From a checkpoint of a small transformer trained on Wikipedia.
Size: 13 layers, width 384, MLP 1152 squared ReLU, vocabulary 4096, 20.8M parameters.
Each number is 128 + 32 x the weight over its row's rms, rounded and kept within 0 to 255. Layers, rows and columns count from 0. Numbers have three digits each. The size before them is the row's rms in percent of the matrix's.

# layer 10 MLP down (transposed), 1152x384, rms 0.0384, rows 621-675, columns 128-255
095:117141121053122103128127106084164129160139106114187154073123120150117086160119124179090121106114202129130122160147181079111145137101123141105092144107159124135112133147128125148152169108153182154159117137067113097098133121135130072158106143159106123111116121120109119133060105110121113124115140141173122147154204089096117155169127121154114158120151159120153136119081107068072104093138
105:125113148118154154085116107099153122130099200113132175133112100147149129111096099145086230058108131151149119192111134119102120103088160131150122121132078091093071070190107112145154120178109103131100146164200122082137150075092119150176101140149111149148078129123140154106133118139151186142128159092105140165090125088140117141117186160123181136101119079104080142110166195168166059131123
109:135175138107087123129133103105148089175115077140137119121125163068105107174124112110138129193205110119060134118171126108116166090118158202156168133130121116144120159163103136098150169104111134096172110136111090137072071100120115115144106098093112105171111122185108115150121119094093067133157075131147133122181115126166132195153187133134124088135058147089128119144153129096124135139127
105:066149131111188109144083183131149105132152192109137119069157107117135094121132130151131110117124111145170149190206159164123094140080236161124136095127087027178148157105114158079093124109149180133123122144126115099120043150109077168081112145165097127152153093161136152137091138140114145135147100146176045127086099097063179173138058106125153119166067164089142134163154086156161091122120
101:109093149145140147136091155141117099092159096107122129059167101164099125139170148104056141153144151172127126128100150094144106159126093133175206171115090128158115172103134114121134144110145164093140164148138178137146102129168127131033068107088153125120107099182171134097115184068156115148089114141148188140171135163125123114129137111130102106199164126170107101135088093199149142090127
101:156059141125103058139132144127103100102113157173135130142144139115151151134039118155120084122198166163130052152104156139132136158123169094172104113094090149091134179061161142163146149136141053127106147079167131124070135154087121115139096156102088120141150191095115129106143122173161066126161120122171116137176108147105130191156205075118094079153142171173134109150155167185112137134105
090:109091080154151083066143140167076204146142103148090097139169090084167100100173089125167183096117093095127099119145146149169146158131156072137115106110141049173135100160194116143182155087132150185177130083117118126141162186137142123087145180153112134131166138109175084129207121092158133099121103159104118110136169085166172083125103114107136141157088102120152140110087161070120079076112
106:153051155159082092089178127141151182139174113134148150158111141105125139092181140139184145106155132101139157151147099119188156070094133157148100150088141117124109134116091101138159124102201101133150087126137092074109149118079095135123164125143117163133141115131148097186119187125088146121071076136084135149129163108143100126119121119135091085073146147049088139110173152121101072182136
085:160147095152094127091149173127098128164223129093111126213137082137080085121125128163144121137142141137155083139132198111084150096101149074103128172095095097077187143168093148140049145099174186107201134146150129148141106112106151175099080138092163083164107142164166128157136146152107073144104108092117113167143150080177100148155172130149164096144132163158122102077117177114132155120121
106:138101133150093131153155087127138176113089085157103123117143141175084144135114113117135074121082081133060137184186126135089127129118140143095157190123115113164156146084150133145086077116097162101116105066142188112130106087129129115167191170098033122096123137146116143236092167091146128205101150121077111133126172074127059141146111120133100144108055120116119117112132066103098117127123
097:196139179135181126138172165163128146112152103165143166142090100150092106094196141149092116126103131125122102125146105133120101067105115127107131100177146127168148173107135095114082146106142103086143147132180082068147121126123120090146180125049087127128119144114150182187061084135127142061152097153201103144095136141142170133158236116118191104121194125175143060155115108128131119153151
096:126094110142163155132066087101145048162126165118121138164126125130141078150149102148133150109160078171196130177112148151111136130122143097115158125158089107128119073112126164122101156108166121141195096096168065110108154064122113118142134119121095091118136081131124145133143140134121170150152121157103146129156056121090117115140141098114107119145228104080121105131213116245164136139116
103:123144100136150131113078127137133110135081107074145086145138111098138181101109168143131103160176127157131065128127199124116122086190121168147143097074110104125122129133131041108152158105107146111146092148133164103178189069124087122086121125133139151014122064148129102097143130151114146127112120107094056115125096142141105107165117167103169137160112142098085048141163127137157121114164
099:179114092147130148216167109106148131111134095148072105087140090123147171143082148123125132159151089151122071134109108149111139112120118155188139159138197101198122129157125080117175079130099102157114114151104135215106084119094118156122141141106215104094121148146172079135134099180143145148126155116114077141143152162106120127165167104100105046089228148138145163122120167141087150088110
102:129125144116152155107139076102085111129150138125156135067117145161170116140177158115101053119152153182152145091151154088115148120135149114155184118112128153139174164148150177162197153127126132188158135056160103132104124180147093116136195142122088182143158110099130024158138161125123113130163077144181114106137092142161097143155111113091125111163177089098089117106141130148177142099058
108:145184168167108120155145117123109167135185138126144117138213091107087125117163186130168126150185178102089138127144066113186168128128118243170156154070131122121105100080119162154102103120133153127107199115098173087140137146081201111133097184119096142111060197115131122137151118086176103124164061086076115112143090063154117138103077149175158135133156161146162090178180161098126151152122
094:164087136148120086114140115166164110134118109113043173116139104126147126144104089135139136078154111123107152136157147158168090129142091142104090120085147121072127177131105064153144107155080145148140132170196140149128116151143127120069142154155105155118165134125104112135136107138116126185098132145176143130173089113146140167107191052159116156157255109114164139134089102215118152108096
103:138120079126109127148149123139143119149098118157150160138112135146097178101118104140083094048179175113129166163081143148124124131071122138055137085080099107153134111161116151154128149139058123124111112170152100140091142120101079075169202123097173169133149076120128119100144130137085140126123183113179106126120055143111134143125128144110084083106138080102182108175117171091082121111139
103:121107156124101113113121118141136158095127095129121112113116124080103091091113137130109129095093148138117147122097132106086126099144098060165140080197163164120165097133169129144181130097126167101095164112141118118122118166125194135122139118136159120094100118136128124167107147157075118098126152135086064056108131049163137167157127066127139112163150070154176080168113098146122104120145
098:125112079108174167135147117189181191193121121175164084144111171149127153170169132124114153068134220098112089179117141106174087123089101190172118151108085041161089127104162128117108105147149134128134102159091115104058098135080126142154147141104075117188143115143128095114128079145176187122172096160131107115147175180127159125137074120104094095101181153185090105164122118122175071116153
092:128109119121145113111156140154172132071079066123159166114121148147125155092092101162148144075125155155052147126169187129143163157113171188074101113089080166122117142117154112155164119106155110093114118082136110123143118098158158101120170064150100149162128128143096110127163112114201060165082175060119103166132120088118152130183136118121145141131214142084115147107137094131089103129160
080:162160099098114095097089142138155146114216129104120131157178090161147107138146124123126093067138043141166136133098133130098146098116171095102119095120145137073109071130153104095148158143096108123142183127097109160161174137080100062106122116102117053077072109177117148126132114154075120120101148115166111125107124104135113142145122070118130099106215126126072199155162178093129167134150
101:105107048152081180111181131104062156117176158132141114113125154128125171102130201110136127127131121148148140116135129140076199112149071163129117087120115031091155152062155121130155138093124108146158138124021118134101126111121088153095115157065130162122097104146086131146124144039091144147124107108181161120144175117180135057089103128117124106079019141149141064138151136188100165162134
099:111136177106134177130160113145209117120143187093141069082164118121133154074164166106091150143164148136114108106101099126147126143106131094174158099054136093242145132139171135144125121111121161140127156107121126156116149142131163124121098141113178128214156155083175145122039160144147108117092141153094142099129143155126136129133139153162141138121098128166138152177146133142094082099189
101:136101117110136098153084062130097139101153159102118143078098127161158150156125112113128148123025113163066130144114209135113095101137143128076146125083170106121123144030130167106110123143146126082123137168147086132101119097169122116081160148095107119076151105149173098106175083152142181139151141080128144114078172140106130095116124107079182200099168097154091099094149160139036170163113
088:120142128154201164124128179119107146084148109116128188105153159151099162131110139105148130094141123063133103064096172122057077125128112095154086148110050151141149173068164143148122107154132162157132170157110051177147114134147115136128127158161166132079178120157145136166183155134132128159095116093126153103114099099121096133082133142173135075173109119136149172099064117104123143119151
103:122157102187102145131092114086118084174106086114130131089160155117134168152222105091135121114144175161135124152116097151174178139165110115147096137074126068145159151100218141151135103136115163087126101147123065103090113128181125121078079123064121096121131076109125131075118103094127130157123164155125098118096110101127103100064150117123102168140088144109146141109090181094186131108092
095:155111180117130113162120114162125150088144124148135144142084111121162126164116121158128126140125080170140150145127063110130162109122121113097126120111164107143161100129062176118139124118088141193148146095100137122156164139133133127095103119142105134159087159092143170133084117160085125095155149148195099141159181102152144153091095162199138139161251137144097145151134136125111102103105
100:121134128235137160206108149162074142129094137122146122157168095121108091124113163090185137155181112048119151190144093139112172163127124128130140142125093148156143147126082134121167178108086147082071095069180184181161112119162068140167141074124088170153142083102112169136148090107141138089146106106133135072136080127097141141108131144116083165132132121146131137090128132136099144150135
101:118118150125159109166120129088086106143148180100125128075124152141144157131122180161145122210095127137130142090135163165122152087156114155084113140108075101133107229092156130141144157141077127093104131062137099088142095122108143215130093151147148151161081153127103123179184070080133142121157100181105108157173107086073143158167149120167175147123021111098129121141128089138091137123125
098:098140128095104138144141119137160139196120130129137093117110118172164131146207125118161148089105144135150169125115091158148124117159107130102101152146112190126114144150156167104141129165127134149124150098123135176072159177124154094109117123137177108109186089122097153079095153114152120143155162117089117099196174097097126157150099168130106082079149159130085146124086139103097085125123
094:113097111173117129165139118136128170127104121184200149160193122095129124123133120126108118101116149151151160152095122158163134098130096045136136140150118131116162120144145074155081092145067124115139126097061084114137140137143140134123145143163097086151115136160157151197098148122081136138121116072040134094139109161161117110143137126126147094087129110167117119133130125086169170079207
094:112158144102117073130165145103130154099141111146150136125173110133166130177139147132187073154117105118139171106114175131102140134158123116129150162166142121157141073120153158130136138098170073118094140137189105102078177116134142112148152103092145132177098081072186136147164125158116152134092141123103168161162140139104141132119083119067118116101088121136172145145152114061139103121138
108:150094129170092088170107065102154145118126109149085100174146120063041178101144152153165189145134097146127115123164170145148118142192114123149151147138189067128128169146211109125094092165066141101093097113157154117198116193139113087097076120076051157151123130123115114141113098130136077138135130123193100072163168165124147202103182149102179163101135153125101158144114076095129103132056
108:143048142120166101158144158144138128090148128106115201124132076122100194163129156145035118086114196106168101166167164134122151103148132135100083085124149110068070160163079154171191124162131098151089138186081112162101149135144129134110125172131131079114150121120119137155113141173151096085081131143142094121158153076085135123160173154157121205150037142110130083126122094093102157137146
097:132099095137135096107097166113132102141101127182093132103149147130104096134159178136094135127089213149086150129093125132107103108071162143129112138151174116186145142148123036168125090109143134138169119118101169135158118112124084084114149051084122092083170077140161118085130195185150142096128100142163139140159086147161141113076104161125124124076207111142132179123134123129155195145150
095:159127147129167142116151163123118162118097151158173043114185158108150163098174098116107099162159120096172130142167165196136128133071142141082179133113149155133162157181124142144139127100094113123127116124149148098085132157180081169150132106088086139180136179140118093150126136158151117189115085139107177157139116053143129118124150204181104139162096146087151098104146120093134149129076
100:134071145102103116124134099148146128165130139087143157185104171187123133111039117157141182096151073120154194124166077105094073153153114113133118096130189091108118118132119144142132110092083062185165154124169093167094128155151175149137104148113189142043061100118114168183118067114167163156094125170149147108085095115116107127156118076082126122125104111116137189145115126157133107094101
093:116117106141109137144144104166138180113166122078170149169092063187150108099146130111164186164113104138147113162094128117151171143106198126161107149116051125123075134178145099076103151128113149179105118183186149126097143129130124119113125073106106138148127171153095117158214142143131119088115182118151108147116105098108086172198081146092104087107205173124143106164175133163068140197121
099:148114066151082110166055114124108076134121137132142115144118142091113137094139141128138101096138141140107191128118135099117145153078151153123108117147086110128122129103111162167096139124109109157135130201149187091165156129157168143086156104121068124128097135115080078094166121076136093157085147134173123136134181133130139109134165150118076104131146155161094180106146159124172140172169
102:111112155148138155093117089060140090100143098108135133048149083143168147125133143188137058118146125144128138147198127135141117119151150140144207124134059129102131055156069103069142131156119087126112136206120121110210059148116116162095174100129102113087175089140122093135086114154147144128130160148143170128086098171199171150113099117148071079185091086093125156117124125198123150161130
093:100121079116131102129121124152147068123168097123150112094094151081136096081119095114093173068129092097149150124089151144113194126157144148158136132176128141138111176130138148130120125151172149119101097129187118189196123124159117123142153064166173147108153105135144130176086107127121066104122162095133075163140060102130134117131160144170123099168155102118074135142161131133110139156127
100:162184114109110133132061150154117089151168141108173145154076127220058129185150058152127123072107143107124124114062110144129085113138182151148100170132093125164116150110163135130141125095120143124168120066114140104146149056144134135176150100125089144087100053129106119087062153129122109181139115106134038141113145088142169153081141192173172169139129124088120141150076114118127075179108
096:113125124100163135152116128110144162081134165073187104088104142115178106097131148121083086153145196111131102171148135065156132101043165169126076094107116140092099097157176069078097152091119152112122132109085160076142187136122088071105148088111088153126111138175186111194102168148181160137130105136120114186162123127075100119141135073195120116139213117144191144096115109125112111166122
100:155018139124165102141138174136112119102147125119116093144156132145126107162098153124139115111162119165149121114125161120065140143090075174105100112113117163140165109078123153148148139155169145101144166162099126108103135151093141050172134107135122179110107108097107129075113067136095121145154152138122116103167168149151155098172174115142114091174097180103074113070071116091101070140115
100:087145074091186143139123157111104161170089086154158119105068147115168110168096130066129174162115118088116079114163152077137135105139142123159114118110079116163113096110131106147120111120114129102158089186096101162138177095166083137120070135137083169104150094172132115195176184136128160088069094133209069137159130101111135078137119176101116137160220126109150130152139028109163140065174
105:136152091143125100201096143091124147130157122074072150135122101067124074061098149122145165128141130132090074130099111140128134145118140078077103134187107189083129094099121134090123152171128114133161139140095138123166178078084150100110078127104202078110128136145140151135098108133060137094113051124102150136123206127075151122155099132037161109175129102059135130118083117099148172164160
108:113118131141109161137132190134114175155104132144143075092094132145099093137150154151136112159096170124136068136127086095100119088119085124140083088116110118153190065174054120154128131106082103177164097154097153067127170145117168168110121168104108151175148107133122025187105111161143112172107141104111105146115095137143070126163104113163124124116041147089139141116158119186118157119098
099:177102131101093125072133192115119152190154056067127106127073116101111145149143187086141163085099091111155126051167176119123111131037099122151128136187115135090132121143075077087155158131108093111116135134100127075163136120103222134142117195092121073153078092128141129097150152145088161077118081130156171095147138101132135101115133105139114158085255145181126188175108140138095143097138
102:105099112095140135089168145138154152193120111112126108133126156183085151124127112133232159044108165121124174121156181164134124117125146098145146137151141130105165127232107108143127170145103061190104105124136072158142055127139137112140113102106164122150157100132148135119190141141087077090109106164126134084103147076147106148123129082094169113145095149142108113136191089144150149134082
094:126124107158061165187159149210128103127153098123119101093119108136130128165111132155092149145085062129183150155162141124121208089134143107137165114099122126112073156145115113123073119096136116166113099134082118141142098200135098117080115098129172141132156109122103142107040216154127138072113118079097145152141149097101123146058122095073157165166221125142122067123131069123154115149132
096:114075103148142198166062186146149129119156156129125136169132148118066077096087175105143141124154117137126133122113157144073092109128113103147118108084100174175164125145099171158163114135121134165082095158175115100081024142131130190154116139097161131090120132095151120143174132135137083159169161111112161122144121129138131129152147093141126102183078072087081092111161165147161164100132
095:083124122089129131069128079111085147168069075110112091191154125083151222099169113094115108151115151161110144155129152116097175205156173117105150136160101083121060140100140137159144121132113193166125095131104133082158061134169154105103101076118085124118117131109122091193096105139200127153088076135119130131131069069128180129093118172128141155157234133112147151152074092146128121071138
101:107132141183110068151100117133094095168091100125149080093147130078147194131132111181139116137106119103111163096132106099118131079132123098089159092106133177111165090103150094214167111159108146077150070204136153083089213117151152125171144127078154105122111128161047099110131142121088137081141139177146089078087139180133144149178149103072111165210135182084117154153109144097077078114081
100:048146135186051111127141119178129132100120139126137143191088148094136145058093109102105127178177096128138133152114035124151171201128125092073076140152147118098171132132106163132148120146109061052159109127102143092135147120148083115085150122176151164139105138089163129119128168173142147120160090156124134150127142183186167095114211111164179097106037162147141069142103148117118101117094
# layer 10 MLP up, 1152x384, rms 0.0444, rows 622-675, columns 128-255
105:107170169143149154077119098146114136165105118116111143133111110137155071088158140130103108107103135120141223154098141087129081134136195115056137132140150132128120152133146150130175137123127111175104194123093122095093134135128093184144105147125103050138082172113117103109137065161099145087041142136128126169122122127125149130145174156181141183155111116110123150170146146094154075080171
108:120142117182122173109106125155118078140116106096087176129141157188161166100139095131173090155181159177174124129146108116156154133060135178102144142088101129107146167132135108175113156123102104142170109130104209127112184086170175133197159119113158175153159134082084162131083160148133133115116134121144119153102064058141147133155106082070119103115077114119164119112157089164102106156165
102:161147145052108108201119162155109090124129168125082126152195141148156148111108142097168139108173092136097121125142154102100065102107161128116135118177104114172154167143158156135184157160142115023138132179124107149165159122128148129134158159162122083064138108061123132161079038174163095145195120141158089155119122098087103132100183094128093094112113116110155128156113170160140090147133
099:089107131179121153063107115093131086081109156114140116172059130111099111063087111136104166050172127188125121109135169153128112147085117170164085130176082068123157117147199103121151107094159115132096152205107175105180168163177124152126110141066085174134156138125213138125124120122079036118148080125128138115133138157158098089095110127169168109080118123193082077115120100153097081163114
099:151075126130109141128092149131162088142091100144127118130175130184122148085147134134160085117132108147184184156145141086166059085069140100107045070107141125100152107090124111149187082174133116084219171141104157121098094154221179115111149137086111093112129112119078113168137075104068154126151102124159105164123100114125189106125091130131195162167098070146132168106159106091113173147064
087:093067086100118123125079126152093113091160110136169082049092224153132194116132129112175069123130138118103101185126150137094114164119091172180100103197098162098161175115145095132130160124119064162178130101111113095120201136157113168124149090098142170118116065111136128155126137042167114131092166130138099146140122129105199163116178203148084165132083141108115085140127140156082119116138
106:080194149081111151094191127149151190161078136072093128106178115163132127129135147129154087143177111193114126186095169092138024092079084188133118123126132123094101097178147106206110092158110109098190138110145124132134083154160112129147112079135133170184177149116089154101124129182164123181148086127148150169088127070102129154097101155141177123079104136091150089122150205164206158092158
088:146097175162126138054112151099115165156153177158131144138149119163170133117124132128147045140133179114090160173104110096206105126114117145182148149145153132152120134158160091123125046147129089124114155186038126130142145131138104118117170088154103124142161120143105140062122074107112135062161149130092172122115160156149124033099180112106088176184108105108148130162191104087180135113157
107:134164118136134110141101084102129100163152172134103147120160132129106117108145089148107157124173112119147169119131060194160082163115176199130137089137061136143126138136095144121154118101210095159129183171182148095106071147138131119163164125087162148150104113113083147139106094133070136109066169189134133152101140133177156111136109112133171089098105125146144114176057179102196135128116
100:091082133144119109128188098138123124114130143104071125072154060121119104103035105155140186127160146139086167174151169040119139106143115125116068121131115049127156127135191101103106075167165125119161159179100138144160089145170088118168127119160120118107124147143187103149172101122161055088192130137061124124163170194194128135088124137123131135135100111156155072110142197147150102186139
097:113135194145064150109097077066075102135099112167059135154120122181083150101169172140086149108089121111164135209093093140188110109143166127084098126169070103100117070047118094116133123099124177175115162151077137102144149102154152113135151116114121166112132183095116127113126091135139106127126120129165157129138124127172142103092105071119100096130129049081116143108144094144158132141140
103:119108109098100166085147124120116161141113130084104113093114161111140111105050068143118086186122177131095071098183123137184126150137144178120119131169133113089107135073118132119211120105145124154115134139044200161134115113146127122163205106125072053107144103090097142167145144166089138142115141125091133149135091170167140155130121180171162092049055081071114105139135091122183145133114
096:123139110174119125097107129113119129108110117122113118182125099112185098125085122135141118162206109149078120163118211135101051118123114188104126139151120130122111121165130175105169121100135120106118090184132118136127075136149166096114090181139113158111170167164072073188193104099191157141040191145141110142051128099141095124137121137082203147141115144075173143167076118138159142124175
102:118122122106109091138135142132165179139128081105142173130125129124072129133117097130150162108124076133082125128155148121103194183169178121102120071074066122106151175089118167187100150108137201106128161114148155117128150175154171091126147132148104135082117144147122133127140079089131162112099151164063133112095132139159167159116026157116130095124118147090089077185113079120123120149111
107:148169164109129175170123182098110171134135181137108157114165140157146145089157102114149121183161159139147070146154121103128089148130196103107103080131073122147092140094118110152101120103187163133111205171125135041135122123144097164101081135096064066051099157081133135095154105120154124108127135187094166134119128193098134115111119139128136131148122068134115126094128145157196134164134
091:099125130117091171105103103119131109152082071131084165174152117156094195170133088162064136152130118124135179198122085121139139167125149176115170109157102179117118112160103131140072107113151139146131117124146081071139115115102130188138084091084099148084135164135167125080084114124156133148144154124135125140106156108132112121177075150113140123116139127163106113109158082165095128112167
103:088120126156089177111168157103138137152099159149097152107134105124143106101067130112087155142136114088097147102084146122124104146118142128102135056120158070076112126161108092141148075147195119105105124141134168151119207185113126198126147103079127107124132126083136153128138147109122162116094146117133111142067145090167113144053141137184182161170095084154137124129153100091159153128086
100:079086151082142148066076193142150089148147063084095105121166184079146137103163124150076143124237101163114126126130121109148090149070144104084127143118157108090128124130107134187118131069164119140173210181082168155107104089128100154157147136157144100130138117147093117080113158137077148102142167186131174169139141107138179072107103161141192147129133115121133119166066113090198165170082
096:105183133119121135138055081135112098088150104174086109073168068133101155093123142129119186084137092091117151180107082138089123166136134178117114062141181121120163178123109049171089140134143128080145177163104140156164150147126098130172186133121138141136160094080134094149080130157143155101154151113164154130152126161164164082082127121176123168101103139134098090078120114145120066145113
096:097161122166081136086142110135106143144141107172143114139104142153100192140076080120160121120151158136104174151098114062102123131118167125141112085132117104106120214108117146119120112114117147167107154125102173142098121119148128099140141165148065104119177152123162152150116156122131105135090169113127188105103122140121179111123133152147136167110128112099156061164073107140110121146167
082:104184165120090110094123126105177130107086125157145112165160108120182143121131122085209106195145141124152149147177150092127076113115156125118116128157119104162103165153103080082123098156108060150068123146114115152098064140184110168086149061136094095102177168184087126116153140082162116157162083159090174144140141122117197145127167078109124161118117087168202074153126149131138105107129
101:128137137110112077143143000109139149201150135112092136093137147122129145107172155101191137110173132141090147136172111129108103196067166113131144129134074128117124143112153118205167124149150126158133126184162151161078090163121104121170099101154078138117126147136151135162106116126109103173107150108057117151151153153174195117112172178060104131124108108123121094139144097126169128153116
100:123125170171088102195122093157170101110115183158106111132150116113169133136148137096155075149129155163105093118177080136115105149063154105071183143132140059150136157074122148163126140105080125086162173155148101092121181138149067129138143151023058125133111140110134180094050093116139104134114137118088130128140160119143169143122112161125120160130093134098149172125133126128177127105108
099:141143096118116106106139091165132123141161114128162108196109197113181119132147107105115148171138144102122105163146163112076187100107196156187087100169134107100091106187124139123194158160139117095120113166141131147168162142111097126124112161106123121095108122096071119142131109134125154134082105129163128129110144108200122173131117182154100180131104055097116163146127126157145117149119
092:105149141186112150223080150121135091104139134148134110152223172089159076165089117130099106146140142076122144167122065117149164130134144118118149130144130170186137103140049147148128103132154127114064185061167116066179110137096123141164113123086101151127174187162165160059079138148103145084115117193141090075104137135111165114161125162153151166063083116070147067159125161129171133179154
102:130103117135202146146115159152135161166176117189088122123127115091206112088122165102120128153139116147106079135097156138124143091108117113111088089099110070080128172097142072084160041078116104097144088144115103129135135131104090053168133171121155130182183140072165129105104120154140095103123203099183195165133116147117094075108072148161179108114126129129122132108162159113118111125098
095:113131146087065126154154170122034121175121142164137112110113130116118093163133157176111115140146170153114142192193181149173103109133197153098102083095099116106112182127140079130205140120149174099101130146096125116140150149203115125155121168070136105093125114106141126119099095160158115178141149099133089167079156155093153123055104104205168123047120099134165101113119128102102058227116
099:166151101131117106120146158154108119185138158160112085178158098176060142131160172080162157151134116139130127161095112163130094174091111090094128091188096131126158156115118104174138123098160113140137161127118119146165112104170185149132103099098122077184138087121134127113136141101129129153107099091076193172131161131175100138128064100141115164183127163118116125154173117164158149141076
099:103123129088156145219133134175137140122106100199216089096164118205112116143181073154121149118098111079161127164132060128119132113122135107121129082093109109103112139168039097169136204094158151070140131123131114111134124142108170130143134079094135108157100177125209199087066193154144137091115099141119106108083157086141167067092062126141154155081087127170089125162140096126110126146179
099:115122175163108158129144088162161138133171079155171134156090116139133148107150175112103164158153103122126115117151150103144173124106122082171117089153148126133172132145078078174178196100140128099128150111146093086146173169172154081108169140150130140103182159106162142144079159193145098052149147091101111134144146129132090100185104172151111140062127125093127153136060113142149125121223
094:158172113152091144139148116150150184067195103139118133104098180129144177113090145137199131142150115127145161107131147079114127186098164102157137138174063118068110132099120117113125125111122101115076112163139077092135103146126127107113096146139036197126139142153140152045076092098134118157126107138206200132096150163117151095182090236090080135096114134110124102185105170143163113138140
090:102190144141152143170039108163094124146137082126154135160120152124160123102078073157146155138179067125116150094085152131142119112115131145116144064115109101150168113153183129094166158152128092105160129099197117097161123136162153156097168216146126078114128171167123135087060102154188095148120182111186137140103156054149131170165136133100154084115104142135133175177111176157185133122161
108:172173097081142169076090138128154138129126132161075165136163126132101098122122018133123109129106131109160126133148183097135134073119142150140101144109096084122140157066135131168114099068104139110148123136089154070148137114164135138135118138106118131105152151110110132123141130137162105104114146123147139123135123110135119090128123118137106115149112140082135115163075120084167133122173
104:130173110089137101111079147142157142157164080111128116162132148109113119102125123116136163166135126142105131090134165173096120160098157148173145107189049128136134100077157081120122074154102105107137095149073117143138092160155139172134150131132161166133178078116125098153118135120111120162088079117160149255114161179116119079116128193128114115176086136140102145133134131134160110129159
090:164140165131134166164136137173095098140182128132109103160143090098113137162123076115167145102100094091149137129120171113188119130132178089063073123133083134189126155129107111105143145121092158140095146120163144094162138110148160127140087102137143143114104177099134127154148102109180120126109091124078152120087137118099125100104129105159172083125056112110159137124120129170127080131142
092:170193088208072172127086137162122074112216111116204147108077152174121128094073133170116138112132089131119135135135152076111121169129169125170109096157093113117114161122150104119135127128135184127079154138101111115155167099108131155154176154104153118145144119131165152134086151148114065149125151149139134136128154109101154124105086101074122115085117170134101084107104104188106096118165
102:137108175143160114156127140122146146154146089136108124119154106126091119077109144135137166118121150172104121117180123139112163126143185094193091130160148133162163163123190128135137162115161085094159156140141138121134119118092143081145135144160103108185117136093153091107127139142183114117119123211058155133167173144159153144090135103116099158075119102151165078157182139130116103131087
092:120168123046117099118133148106121177120101162125134147109049114161156110128091144093096139138139123128164117173164162091129097136142131160102141095148111102124098144143116122098062096182141062097085103161140139182131083171168116148118110097128128126120127132127120138102165167125090096200125144085166160135141167106087118087108120117172113135149119091191102077194145129158183157173133
097:136220167110110139114137153148186168139141133180078130146156121122117136111135110150075113131157118143138115119069159166178065107102125092080171134109151108087080155171078101112137111120151143158152120140068117111148127181135192097144136178106131130123142134103080124154110121158164070153155132155151157182130170109132113089112156141162152127096132108170138126110095120171099124127114
102:107125105134125126170119136189164147187128060147149113129117097121106065101108099133152104127170103102156117144088127118096118160056116119049136110104138106084134098131177125197140151092101088134140195173114147138162079177170122106112122128109069067122167145047126177039143101136074146098135138100128173116133110143145171094104110118084135132129092163084136117127109132097154099134098
095:159128151101155170190047120127103165154126101124143128114174118115161191095115139111148100113181119127123079106193092150192116149121113153066133104148150102109129133125074079153163107067160130144133206105055135113114122129107153139154147164139094091076115122122101190110111135124064158117104128171158168118123198157123145121129070139199079116159101112105096110143155095090112088174162
100:111131162082107157089127106068117079134111151127114141131102181105155148141177144170076129169153097192101159115096124132102110078130134172092180113122132074157146162075121142135201112112076141075093116166081153134085147112144164154130185174175091195084129122168146135134100107141125117122057161197091155130110108107118137120138139140127175161075086078124121102136163159135169113158071
099:135143217151096136127169147139128205141137130200108109145083114117127186135144107121061169150149130195142070128184144125135125152096193144097086078121090135084104120125169125108125153090176115078099172161094204117099146100109171122145147163126046073155124151158142084068111101137135094185159169156154154164177121160103129148099143171115144150099128090146175049173151160097131155131112
102:115110153142189127121099090128178098162145108148132089125144118126161161103074114056142170127103184174105144135169116172187076131095186113094110089075098111071132152111154094136100131145201104135155134153153160149171099156119137127105148129130102186144122164145139146166072100137132093100151118117122125137111180172128140167066081135109138092104105118123126095103123174059115098167118
096:084133195202153158171064149126158143115136131059127087160152130123127140092079125084155115117107174170109143111110151112141088174119078130151127092071130127143192196113124097084191094183148089098154171120118152167133180123097120152096089074152119132126149103106085088158150071150117157151118115127140140134147121180193124096104078104095064129108122101114136113107121143113093132082128
105:148172078070152187088139140131143148152084128071204173082153157118137119129154111116111085125178105176114120157177130111107134178103120155130149121112054086092046164109136124125121080180058123147181129135083062135126135106169096124151144165108102119061114118113030109113065122198169097152128101149147123168147112102165093184085098186127189143081102077145110099122103140130135190138157
106:162161116141126121140143090067129152088152073169118185120130192138109123104163137147068111090140116131113092128155141119100145100101149141139172078164053118093151085173141111151163079104147137165114123156140115133170080143113129116143089124124117162093205112139192105093101158156113057142120219133122144112115147124095158112099123144072090140058115153194166065130109149200121129175160
098:125086114107086146096098136148137153185178129141128082148103103120143107159112163130125151050131057118109177129139121069116114153107206130112109097160135084162143152118073054107084131118137169084063164146124129095153144128099087181173121142181169149140132123076125170114109113123103103122124163114119147177149164124161153076093137159172123136141137148105103176125122132163165049125145
103:064133181147112134128137158102109155139180103156028116165052139109140180151148083147155057140113166111160131094118135118077094092131168141147130088090118113145105113113116101147148140116088142130127117123098189119114145160161139134132104189086068109156136162089126152109138138116138116173146081072127133108144136093155136169046145183119105157086073104105183043180204107105137122117152
094:102150161076041133120138105116123133083138144122141165049141137161118176157095099077169097144085171157110130165159071130095132182175158104143122114202104166166136152097128119123126093140167129140069112137094098145114074121189062160112138081128108212132146097080154138104080132130130102122167148136096159115133142084127143136122129150168132177081130088118171122105140120110168114124161
101:127112144185107141124138118095144090142131154129113075148163078147093099133121128070097124139147173149124131147140130104149113183117195112098111082218136160243085103131146099137086164109195151148082142108109158110161142130119124133139141154141096155106117109144138108110148100145114175141169128212109115133133199104085148165128139136134052125143101062121135107154181130140141085131130
094:101100166144128114151152169148129104139097124176139082099075160173104131170085078117140116108139167122161117138105106138152144192089145146132120136152127141163128132093151091123103101138160160164107095162095158116076157116159025110088152115083122111141099141139055142117122115153067092096108108115041157125159169108135159123137141128113165173085109116123172173162165104132157106151177
101:091153189176130210145137082057122162129151093113165077131102085120155144112187111096150108174082154165162124114124147107120114115130208076165102091125077094180163157087101123096175136117121076069148161146138168074160135088168105151065220114114085118121127137138165136085124123109153115149133159128124126137073156114150161113170063118142138125133118120102106154141136114115121144137183
099:136168165115107085193120146141148107115114120131106146123145142177135066090105117094088140107120157142084201177117150073089072128106129116158110118197087167098078188150096126112098171138135108142130129196136112080140108047227169095124168117094100130101119133079098171176108139165104071085149087146123148138125163163140068121157130087127153124168089165127119127112114165155193118104065